From a checkpoint of a small transformer trained on Wikipedia: 2 heads of 32, RMSNorm before each block.
Each number is 128 + 24 x the weight over its row's rms, rounded and kept within 0 to 255. Layers, rows and columns count from 0. Numbers have three digits each. The size before them is the row's rms in percent of the matrix's.

# layer 9 attention output, 64x64, rms 0.0986, rows 0-63, columns 0-63
118:138138086153170114106108106111127169122104125131131132118166167102130122138123134098107117072143180132090121145121104136140176131129126156140138155126129099096096144108081139160131094158134165
098:111149122121109120159157137108163162142106103139114141135118114127137142105103168113117141089093162181133151112091138168077134140152117119143144125156163143124192136090119109147116150155148115
118:149142123115107139137151092082131093132147146125069120130111132155131138156101076126181105099117127110148138160140066117126156136119125124165145125119114107114139141066141113150095149127137146
104:122097109156154142160143120105143098157108194111103117135159136142133165128111131167140160112095146127145141096117131162129097160151125113133133094075119110166102125088119145168152119119124104
106:134140157104077110138156144137112118132116126144168135094128163156137109147116107115138115117104100142148101145132101123135158110137091073156039136143111137113145100122155129116158136130092114
101:107145112134124142114132143147137107155116133108123096089159123110142139106069110128123158108079188124086122157134179138126103098124141123118114118142137167132122134090112179165127145124095099
101:160117148127125114128103145150136137114168120152083170152105149145131103170125119153127176136125104178133161144097166095132112119148136150138121160141116076094117118137105101080102136116148115
095:140127098136103129151151099048168069149128141130150123145133124149136166157153138142116132144143100113153129160120087117100134133134099129106087143095090114140128124144125154142131180144145118
086:101165088150118151107122094133120123102130146156148108136131147119102126144184123160123149083106116101123130106136078157125099152119139114131171183147102139076123107154145101151141101114126119
096:144154143115148158155142126082165145143120107089139111095109121119096096099152156160125121133113136102181126107150138156108126166154082128145121138088116138137132084134177148154135170122130138
111:116130077109113123093114125071138100098157112169141142154107145105155128173094105118105118133165107100122167140133152098150137107084132134150099136102121115135158141122089115120148158093138111
103:140124117126099181155157139144160140101173111138127161143130133091110139077157116109172144148089130136160120139151157109128093149102120123135134170121121154118104121145174084147127159131106150
082:117145090138164086143158130126135148196149152138110128097130126102145130129129096122120125188124141095162119149122161065152171132148150128118132097108129091125114154100125143114127124098139135
079:083131106117169097098111148115128176094126152111130113148129112130147116165147090160146116155134140136114120131147144134103105096084094160105081127112155128149180156132114126141130121176109107
103:152160130085139139113153126132134167162135124118124135125131162133172158119112148100128179116093131115111104140099149095098111138098126112150101070103152166092112138144115125171111122167147110
097:104145111122114112109188124142110125118103169124138117193097134122148132126169137175109119106138159116158171139138143147115134146110120087122185143111125095128122093133138101090124140165122118
088:192152092102163123195120122149139111125111137121126115126108119138121136104072172087138134132098121130145152126143145086099155151131167129126141155128125096107119113118158136155117161159144121
095:105121113139136132120076116107088150166100098142126096131142105153128115078123164123129129199106155126132133135117157143121133115131172139104096140156144162111173178134140128101155127121143132
087:156119149129109123151145145149104141122082134130100137167098153174110170136114096141129157082122120152086087144154140133092152123157160143144100100137144104140125132094147108104098137093151100
107:157112127117108153110157103139127123127127132066132138136103129120104148153137141173105174154091153172165141143115114110113142173137143145113103120148137138170120071091130103136147150123090113
095:158151093133097108117160103141157105126162155123178163103129116146101119146068109120072109149171126134147137122119114108173134115134131131170122151134183156125134132144119107116115128143145108
083:114100121105165147157130082132121116142145143173134084103183122170131164112144129117124124096145111101134106097148131081160113132123132143152148137159140164123155134092166119103155160128107139
099:174129135117140110108132179101126116101101168084170131129123153152153140142122147111111108173173125116139103122148107116108102164153146162119103139127113089167141138170113105156143132150097113
091:150105127131112153155120142135110175138178071169092144083094132114114122125127170107125132116099119163100150120132087140155112129147144136168110117129115142113127138163143127124069160130107138
087:085131114145140139135113126148148155135134147083139125137075102123116163086169122105141143123115135145147105150151145113149148130127093121133138135144103163154171108151112111093166098063134091
103:137164163117123135117120110139127193150115135191124128100123118115145107099147142119192117161134143160132124121116157140184102095100120104085126131170167129122138127129128140155106138110141128
093:080155086134154137137091165076133156155133129144120118167106130125087136124133149144150121128157093140137142088164111149128144151113115109120122168100150113083146155109136110121151124104076138
092:142159106171112129091147122125119146129118111150142115138091114111107157133101091149091108103107145139119147114156132111112077093114131103072155105102137142155177114133129134085164149125134169
103:097088111160120160090126107128111090078138143103167101090091126131121138158140085099107106130140109138087117151075145131142131133131153116130103130098115147141134119155120122106102092089141155
103:144103139144130068122148112157135151116136163117164133121128115127117139129103108132186088156118147139154079133132155133091138147100126127093133097125145146144107153068079155135112110148154122
109:070112119135134123140115149115174108164124121142153150129135135145076154141132118117171186145127069139120106139123119137138124158163155141112107132124163109152101148109173136143129127129133073
088:096089145132115109110142108146147122115093156164141113137129101179163072137128127144113112114124152106120138123092152120137135088131159129139164125099109179146141092122183144160158118117157119
112:094097119136120155085132159056125116122090117111121155141124159128113155129139148177142126145129131069093121139143138165105131165109116153129153085121122146156114079136131110143129135117122155
097:119135124152114129137116083149141139134133135129114130104095127075123145102079115102178154132124084117123193115136121105129122091136101118113143138170132119101129159106114135118131076188125137
081:089150129122160174093105117169146109143155149153138165109135109119124143136105101069126140102155140096121133081120145057121108122117084121145138117145159099134132140126114117150128138146095132
103:122125144131140137113112123122151145162112149139152109192121147086119098107150102113118108124136151101151158104150151066094171146168144110113124118136134110179152078164132119110120117127148127
100:103074112140119138151136162120136149118092135146161115104091126086140114118160129167129106127150107133138107088136138117169113182122125126119087139158086130140158151092127114091108141110174118
114:122121106115137103144095116129148132119132089141079114142141143126166107111102097094137163137095135113178148137139107133122168124065101141120127136171151136133123164155126157148103093158092102
099:181144118142109158138108114117078165134138119098100131154095150138185129086151157148098125149108150127098101141137134169111158163131142126149144111140111150101166144144128168137136153101116145
123:153142170102155153179114143096133130150126095137150133099138111104125137085112149099115183177123113133145116131139132148084151120109091141113131167107127115114114087110093121160105116114145094
119:164129126114107111150087145162098146151161091113129124158148113122169149105118139106164155140160112153096121087101147140116150148127122128144109149148100087148180107100156085160122123111127146
100:115130113171089120140137095117141112174146079114129124131125134152119134133191157166136130135111136133130127122134140134111193123156098101114118127105111111153131120151143060086110169120130129
106:172087181091136128134118122068149112125132087098126141182149109117158161108142175098141120141122125156143138168150139156143116151135119112095137096119125127141136154115099112169133139127126129
095:093109167123130130121129104167166104128091169115147127096119165144146129175175153108118120119138054138118120128159112099155157117130107131145163135145137110131132134139174126095131108110103109
096:146123154117117104153140090125145127080130126134162128122139129067128132100071135141189122174110098131129122119161070106113139114121124120108115110130138151061130135139113130102114132153116130
102:114165115127094164163134139126105125135125169123110115125104127164127153155176112176137120135134121095120140152134124113142112155113177149116164104149139140131147110144160118120126144104216138
085:132096099111133118087158078158107149157152118151143150124132102141097128191088108142131112141165100106133078167119168150126110087094152139131120119141142105157126122121132117119123135163109136
104:137129127115150129117170181137133117086138117141150144137164148152137178143122118132143148210128126120136118114092131128147113112123150170143120149100189134122134112102113174142095133154124117
091:094141115079106124117129103161132152117173175122148195093127150118115106104134102137094140126095122126127103104160129145093144101148124154134123113170128134094102116144149141120117147123136071
106:139137154104138126104163111088112131132126142103160171154080109155120082117113108149172143124156158136172127168119087139145122141095130136149145140106111136131142092137153134126177104157142094
098:134141156144133082121153144157190081110150177143108142062145091150127120131126101117130127118153155131117113105145170119137146149134109122125121136143128140118103127152143145105113059138138110
110:195127080132119089135101169090102136163120115114089101134104114147143094125184167119113139143132127144176131105149123148160165140146105113118159122129110130147112107123129139136125128090112130
084:120129081126116123144124105154103164115121149169113144136110116169123121117103172163107085116129122188182157126149151150120139135143105127145169148150114144176132110118153131121154122133156166
109:113150176115128103160106124080142114139115127111138158097134106115183158082103133161106124141084119120140140148079170124119160112125144141118123105132150174152129157105141112103117110141143091
094:088170149120125132133099126132099116091116106056131117140140162119129131131180130144130120170158124106127113094135096124140123151099146062145138165103120132186137123155135131130115136144124144
083:131147170140083138126162159121193084111146121118108125151124127154086130112081106147108104139152148113159149130128110141092155097117150153098136132129088169136099127098110098121136116117142145
104:146165096117101117147109114132146147111155141114072111090110087092116138112116141135119115091130165127108123148160069132153150174098104121126164152121140129122119125160141127091124100144085108
098:127166143126096123114124120174154067152127131137167145108105119149147167154146113114176124113122125102110132134095140179128119139161091123142117139132151136116139140113092144150184169136138093
094:158116080147071112112149106106134152157137122131107118105114089144127150123151141132118132114112131125142203159107136121107144128090152153092102119123156157112123104108148099168083150127133148
107:125110122164152151100121111130132157108085097132078114120090101173142152092156097088148138125117158089123128138136140162127115136113168185128103140122086135111154116096160129124110112131130112
117:099140142131113138111169139113122104076133126119175190121108140107122111109126168102130143132135135184128131084116128122147155104088124118157116123116143113075117156149112113176138136156161136
104:123113166133180116125108126087126122098162136114145124120106169153099153122100110094154170153129133091159128085089113174098139119107114148157113135122165103137119143107170150147154132124113143
113:115120126148169152143177109168139111106116141181140168100148107106114100152102097126104102157125148123097124118082138082154140130130151095132156121172116118139125141099126142145143143161086116
099:118142171110124118114144155160115137169119136129126092140104152150110134154131102135067074153151116113089124091135100115137151088112121132093126166126126081161097151122151121093140109139149132